Part of a small language model's weights.
Size: 14 layers, width 64, 2 heads of 32, vocabulary 8192, 1.22M parameters.
Each number is 500 + 50 x the weight over its row's rms, rounded and kept within 0 to 999. Layers, rows and columns count from 0. Numbers have three digits each. The size before them is the row's rms in percent of the matrix's.

# layer 10 attention query, 64x64, rms 0.136, rows 0-31, columns 0-63
028:602523481538490381502517439484507454478406498493548448575475414521538519514399506474431528548479501518535466462437590430539566412500531512480530455502570546541476534528536408497506484617548478
034:474401529474446532493515587537518488522646508511534516452489579451533477450585524545531520416459475485472551511536431545399392529492440518467503536558452505493535469494450547448432495394461546
028:568460525499516481525521620501578454490601569562557592510498593508589484555575546538502584478501538484464533573494473532485461513536528487558514512501546503575551473447634539497526528416504498
038:491456564565462554428542471548459517522500451536527524493604533484400517386516482569565439433515474469484463469516493540443421557521468441476496586546461447421490480481480622522486436484422447
032:449582502414557489591418522477521541518470468467450546504407524543534474526524580435476592526534569553517503478548514460505546461500493602563562473450562515539486518506568382504375480496502496
043:534537479613461491428553375550537505529421500469534597498564432507479600476443498511562417476467442489503499481459586530506487575533533478482466504574473454481512478531478538597462460587479431
039:529544467583450528430565457524612520505513517396549618491583446529490502525447480515517394402485437480526574502453558536495508555505540505544480564597508453514559520502490583531469434500491480
059:562548495572472517486638509528537555540456496426510553483615471501503498534517541492492406374518428507523616492480558587494504524474562502536499515583472523510560607485487556490483469483475453
075:536434467518481450579506567444439560486441451475453473518488492524567429450584561413449570499512562502555480542597496460495497386512470502543609470459525528444530571518496433479524567454433457
159:454542472466409570502566367481562498440599474518521537515470479557513442561474461530494510541454438457502616491478490441475444595512468510458502492510556487484491412514462557516556432566500607
163:578555507519484448495494424516530520608581426535456535535561485592459495585526526478531476411437503570395556473414479546490578397492463480521510516409496512480516510471506513499440577435474521
166:479528539537513606465494552552551507510524557482473534433490540407380536530451476467486501501529533503418508433433529450452481507490541450481398622544460450565512487427441508478488441561611516
171:478521565454515393542456497422524433480475410504509562550478518446487502490408512542490478464519480580491527480533494512509611569520505364544494482539504443526359563558549466576502528491516555
189:507514546421571464543483504524459440522511477533559580522531480498509455467506376503470498486456378507468530434473496542575494525457513545487454657431490460624482593504533539486466496540504565
184:474565476572576544555419460560477515415467476435512471447544522525538492523523480375493466433470489487471501404552454568500489466415478496528494437590548492525491524635453541573514517477561558
178:532517541527557511536479497522426577470502511540461495529441534436474534590469420459475557541539514532453512563461422437420514432557575574638487490462531415436448492492510473566415484477484573
023:508452438554487523543499571520571411509592460565527455448430525425526444433512502514513472430380522476502556549493459518496437378533463563508519481531477478467516487426491428413559460410492481
029:482501611561544559498462502555478542514535574525470505466602564529512483530570558521523501528589544444463524491580502508471485658524527483565548584515532586471534511527527608566466485499528544
032:482431553591439585453557471555460505496559466542446473504581499472458484423583527547514461451480479458458458472508498527464418567538493421460486525501380504429515492507491634546442468451433464
041:483526502528420473485581443604501576516448397561502438499563513485424624488438517511535448571505488528481437455544587517564556504511535520471499479487467505491417547539454507584433487600466509
038:496446508446512504509400630434509482427608538532511495527456595553556450518550467505504576469522485508464550514482439531444426489474441470506550505491526534558472532440554456427569595399525489
047:508520525532469446508559458545426591511340391489472496480495524466443577468462565498545488539530514569497395463528542516552538473509540515450474426467456519476424543561496472525393460547475441
045:508454511550426510503577397515425545503374441527544521508521517513463600484469513527568445558518435558505453464498554504543477556567570503431456444476503529497440478564462493575448461621456476
052:512511468558449536468584427539488525472438493546531515512530504488489592529429477573562380494479405548492459462414568580535467610487571518447428484483484534513456446515484548544466424588504491
082:557514490572518485468577572503495518543409516418523509468591475481523517499495533476462390350537479534531514507477556636510507476442537526571502491544484512529543619460519496492450495453448429
064:518496488584523506443503587471394523531396490449527474487512435480504550446519510483507446477581472521482458449544538569520526468506528482510482398512410428500490648528480387499460551483493404
173:583540504547425468529592589505441543503434459409452527537477460620449404434436489453431565491501553522441521453526538519478536484517478532516597524469564441530521489484521516531587452556496542
156:578452515512408507532543542490527549475482506511485606454527567443482487558465569463440434427471449497527542524512518482424566534482592394547443527548537519433551599404498463509467476527411484
168:543525464459507487425521534635432529472472568488573544534528461514449481519458469551497543516525442351521455446552419565432562516511598512517481435518512469475535518502602516435537500463430479
189:439491424477481504512585421482512586509447436515526526489475505457554545468538559523386549482487523520581477568507542449479485473470478523463517554564619403623479570534497464428434504481485562
183:365411452535568485489586555552551496471507450559511493480497424538462514473573440508482500438543516492634528455452453430498567464529517504529498547509477574447412499499465458551573523554432539
173:554545462552547523523457417593519477570477494452577536624485632518471435531506477544468516539442533420552489447554564510498509422515458432418417520469477453464460528403477480479513515485514476
# layer 10 attention key, 64x64, rms 0.123, rows 0-31, columns 0-63
028:302432480491520581446555590513499501440521532476472496462482537477508536448584535467579412483473505504525494523574456547435470543502523526498462531467431465479506479410528465497454463450439583
028:562576472508515420509480470501458504520389448518442485540561451506502497587417407467435558542446509517463472468444497501602492545554494466564553534513607517505497513485557542546602547601519452
026:556539519548554392515392465499459613506400473506475458493551474419547495461438463490437494408433451498457464462440520508483391508451491552498534519488583564479543520494497534576562551455462491
035:448529426410538486570583498470562446561525513478377543491377486521589434486488533444484533541478523484513583517564513396545539479560464516479583431561458485478496541515492409530497510494532484
042:522521467576560546475494464558553497528486570527614585565587521458519527498491491466522472455465523482512475479448543548512403512548582479559481617472568557453564488548502627584528527529479539
052:492499620562487581359524482427485570488507419427542568516523472493516501523549507489575561508538478586495535512599440528515590492441592522459487533499481492538465469539501505391483437521513504
055:573507495528500551407541449490490539477429368464554544520540452465439520509540445371558528518520472561504471438519489519563551494479570493458508518444438453534486436501541542400449409555547443
068:610533505479485543564556537552444530507457385521584434503480496529434578496607473403560521528556487481468550486560493514506532513463546516459471448509458439537564512480513496401461436611555514
074:401437567543554439528497497550501458588550600517414514425470479503521484544398520589458497565466550386478515457452513496516454524492426486543440515475520574415453511481477476560540567515455496
140:437471607528461505350462415481585528434552539463404576444548504466534482526439485579479545478415449537528504523500543492500589458545579528405530477494544537520460517521492532468535497458495481
154:545451512417469536400462421518478499539508396563579478495557520522576517488559508461495563425498476550469389539579564483475496429444504529624469510512429455502512419489481548493569483536502542
154:447467512472594531391547501509445504583487513552467528504532550476466524513471492552491565570567520583507576366423577518523482515399527463471520531483515519405575459499524458414457561466523498
160:462489499530480393542523485457477432440543527459516524484570554555493481532451560611476498503493538456482549466497523510548567535440464559609424435651496431504403456460484455498518468550549466
152:565527422470604488499536515434466489372489524553481557498694488530504429486481604528528558559523487495459442474536457486493474395482527536428505536492428503514516513502475484545483484499484553
163:552441378491564569562485480504591479548431392508410470541573567533462546566470451538432491491601441462459521486527463457500479569437563456491553461504516482521463492518533536525505499456589452
168:512489590463523579523561415474520441507479499460458547458419428511496562517570422618513550510522531435433427442457534522552464460531587452642494462446533558511514511462466492504494463491512558
026:462523592527532507465475429479392612425435519422521495480547468547402612517494494485560489577607465551505484489519523528535523577475501494480457475472442440522449418509500509486501608519469459
026:504554398476473465474589525453564478597473476513485533527451504496655471505498504547420512412438496495473510519450527450528493462552500508571555492532531459592551568472549486613558583478467492
035:536539397403515404536570512469575469528495509523460571474515472422593501470434541479425522532462554463516551530456550480471534480565443523551644480541533517529542548494500497595578469466519531
035:496442571546490574495526505494429448514494524490509500488439432545462503481568505516554510484531471531588518513558448501494502446454544472493390436433436459556479421524553441371421369555543469
048:474524382447555480600473454466577415472541606513410510458464462433510459500411454440386489485444544474528516487415507497505478483548440484535550469491517482459575509473476444555558560484469458
039:552511447587554546425465527517505473493495536475607569561582470481515477526437459479480424434461481497487429499448491496486437537485555484569490647479618520496552479530527622505529487480474555
053:492541486562538582373425506448574504491504521412521572532551527466544420506472479498494453389460422585534522508510490495468534491498573525507563612492573526538552501509520595504563504421471509
058:562498441523493558422487502520518454457395423473577540540573530469438461500544547467469467491512443594495522504594525459484552473549560528462617519444461504590598511525508610552508531480535517
083:494479544580493503559489488531470515539631556479521546471437399475541532477437437444507437500474569398514423485440439545564452536488502470549423505480559543443448493483504423453456432578439536
119:470484545520437514366487478463583516429461457460417529484531557481542454505498534590492520476473418571502557544584524465467585443554572550374562455497496509579504536547471528522530506434521503
164:622582527511497488460466582463465539405495393528409555536495540502559558527481415404545553497532499400559515459505510450615494504523455550514481455504522485516512524480442491439497441535509568
164:499524421432358466536541499498469456379458497491546519537505596461419479479584487482488517519427487509474513440447609525494589478502567515575568481567490509470570564528500518452487518497572455
158:471593549448546505571551541459551563393454492509510497497446421601466497560574560480584539526469469438482385513499467498439491516519505482422494552449500492427465595496570538494514504436531428
168:513518463432581506567507454531454539483618508407546476541501521482556534476422512511494437468515598518473505487421503477467559456532591535420575448515448475596449559494487446408507446580456486
171:535520477488552410461523455475565526448527477515489524531421467449455450498597499535458450431582553550507452404595450567451484557618547587423486503550490526448540496428424510510495529544517519
167:557525515472536536491536584534501396500507538521536492526438524510570563606480546483479511504563441457508534384501599438439515469530424546455535532530433512424457551529453581526543527442403443
# layer 10 attention value, 64x64, rms 0.172, rows 0-17, columns 0-63
135:435530531433567463504498503581449428458432466469554479470547461518543649526454485453488594433444503527559531520486438560536530544506522468462497449486531495468522486553375477603423525554534485
133:541505475468412493455447510512507580472533493414478475596551436467497544583429516528457564586461496562438499532564484557512482433542455512463500528587526479448532553386623472550436504472493471
129:494480403507569470455487519470526544476468624472542498360467562446494551515507536488506574508516530472528480578560569514451508514567483427488511553463534418505551459481413514464445368463552480
122:485438497493504520437445556598539605400451468427490415449503518564503480395501515506421563516521531536482495435523526515562539550498525470571550543479445596453478510527516489525563391508429454
110:393477532565501469523440567486451479560457489509458506623551506529484528577544396542480468577529446532558382499480534562485457422533492484511560424572480486576550507506465437454531482454474447
129:543636487434527519428452471470458375493598484391482450472488487521496461441543449489533489603522489518427543478567474538463480550541483562484536497532505565529495433627566502508505478474515491
124:457406504483473505475497518510532531503509543436498488585513520575399535462526535528535520508491468479558493502505590430527341480504495654497492536433547506533470515501435446507602476559578456
127:462489545461502420506512582536537437511455453485469573510539485425520529540510536453553476490522513490502438536459571533471571516452488482442547503483443563570506449424429419571589349418556523
125:419480541519543496526523593457531548456501604485407477547510487458512534476517427463486416435507486461450491470582599506484507446487514427505554589529504407523500414579543561524502577507503598
121:490476476455470511470353566489610416547501520413474505581483459503538474459476543502572522414559501477509487498451495586586520477509458457464510472451370453470554560449504512533478482506588530
114:458560533460555449447565541476523583446605491606484492543537472426417511571503444476523509446444492566521516549446530453493507548503505517581409480448379471553455548561495496555520523421532485
134:503477462478495454527454513478498504466597472531437511524478455520447507521497528530561456567467542558505437432500516514479480486388509423492508468530648417546563459596425569557530453500377455
116:485477529469508382513478512521586484519435496479433517514522501615473553442517460504537495473452526448584561491534464579436586409476510486511566487480407505483531430491596494461476558506403598
111:466477490469412504528533451595511574475530459488503528475476550497512499489536489444490494592506522443525527469508537539412503403392459480412434592535500590554449459475498497578478463445613588
106:419475428548534492418500503511448448524453523534497425460425430457485516528494449457493589508551441464483428502500536575546479514497488521517591575599484482602439586594516540521523454605521498
122:633410559476510463487520534567471489436473570469493517460552489472556488403516417459588480467516483579538562450506444470488449449491523514535489555526579481500453555558543479523544507401594423
125:484577406532446445440562419513435499585512563494503510532469507533467448488375502529561612443489501470546455420574476462480523431477504478505559517393532494557473569445497569537488528516561489
123:476459424500437450555512506482416543530553527555495591476508512494440452602504370505489594465482481528478555503569533492467520594516488536485507531384417477499490499522552424568546441465453571
# layer 10 attention output (transposed), 64x64, rms 0.296, rows 0-17, columns 0-63
148:448495541541432563514396550491543631423453452436506482523386484492418537511536468619529514452552461584521503486544439546495468599514533532515468518476494556526431462504476516407515484519517495
138:472466544501463526442420490539432513440402515578455516527541399455518595543584515531473555528383509447506489513437503499497523489525485504654489424509565507497527499553540578558469450489477450
131:611494475559433489428425418498511477431538385459557514514476500483482482510614503472467523484599492491495536488477514537471505542561503440453526445494484501552545530543416436526449550595472620
140:507507543432504438497441456499442470476369554479500479509521434476437545567436568501457567498571554461576525483560405520535499566468459519404438523468473532617484541465508518600546544463492508
104:410450475442454567465517532544509554523539478542410520538468480476563517544553455424578429502408481436536514538469493602541448470519522472475536560535448550515575567528596498493443502544402419
133:569490454536473534523459488463543525502483439503523511414461459532524554437409591527546420517497460505460422457510517516453543522495487498563456472564475443561586495522600450634544564388495458
123:462417481510507487457490505535527478526499583423469517461541508495531457478474458486540555476475566510534536570528561528462342448448515671501502456511406460601536544480489496512488470478424564
115:553445497534414462439548533485532648458453435491506574441508528405558472524516482502547549469489516485549433563528502548590550472495504456427486578482401571458518478620468463474491475492489512
138:467550531503505436531475522471564543523456504562401580575548527471476479493500481432463438487607438436474493533437612528501478500367516509445552497590540513461557450437516485552411541513527535
120:447440522535378537475501576520458474623428434480537427518501490431449499480454485471515497467534461476538448593435562482540515552545503485542426494492484552438522592564484564541479416486490598
124:440544457506562524463487486493498552488432526524470496468512578497542550476500510353467553573454513579459491457521533480475476536477556547433492417512450583484428450596579461423481512542632498
142:565562450430470466578532469504456661529577513558420416498584516515429484509530527538533495538513487508467500509543512602472499452493475441483465399530430525528523436442472514519493454561412472
113:471473638442538507531565543490450583521501380518483521552497565520435541507483493470482542403496427388548494524526530496476442506555486467456464577575525482529530473449514549488435514381557504
131:493523476567543458507504405515487555418518501480476621478480498514485433453514464618453593473525597494504465562519474555545559394479487491495410512572516494439515528557463480548468465383534471
131:479453452547538552428459452494595494566477440621444533519467502446459379458464472511462502518509512509516471429483431515545487623443462522546542526571505529541480564443540449564554479560414505
131:491498450450496473550465505476557454550423597573544563407474505496476448436494580559491527439522452491547580518552439502398488435489530568492454537436522549543502420587532475544393489539548495
137:486511554504660522366453512476476504512537522558589493500476529530396417431512511470488475490480499532453502571581499456486469464561500495602463499545453563438498490439472472525502470512416587
129:541593522503582569449547544535426547404413483517463544453530539457572426503504548422521568446428458506406512480526435499533505539529522560423497441503518484437543540532506475470500532454470622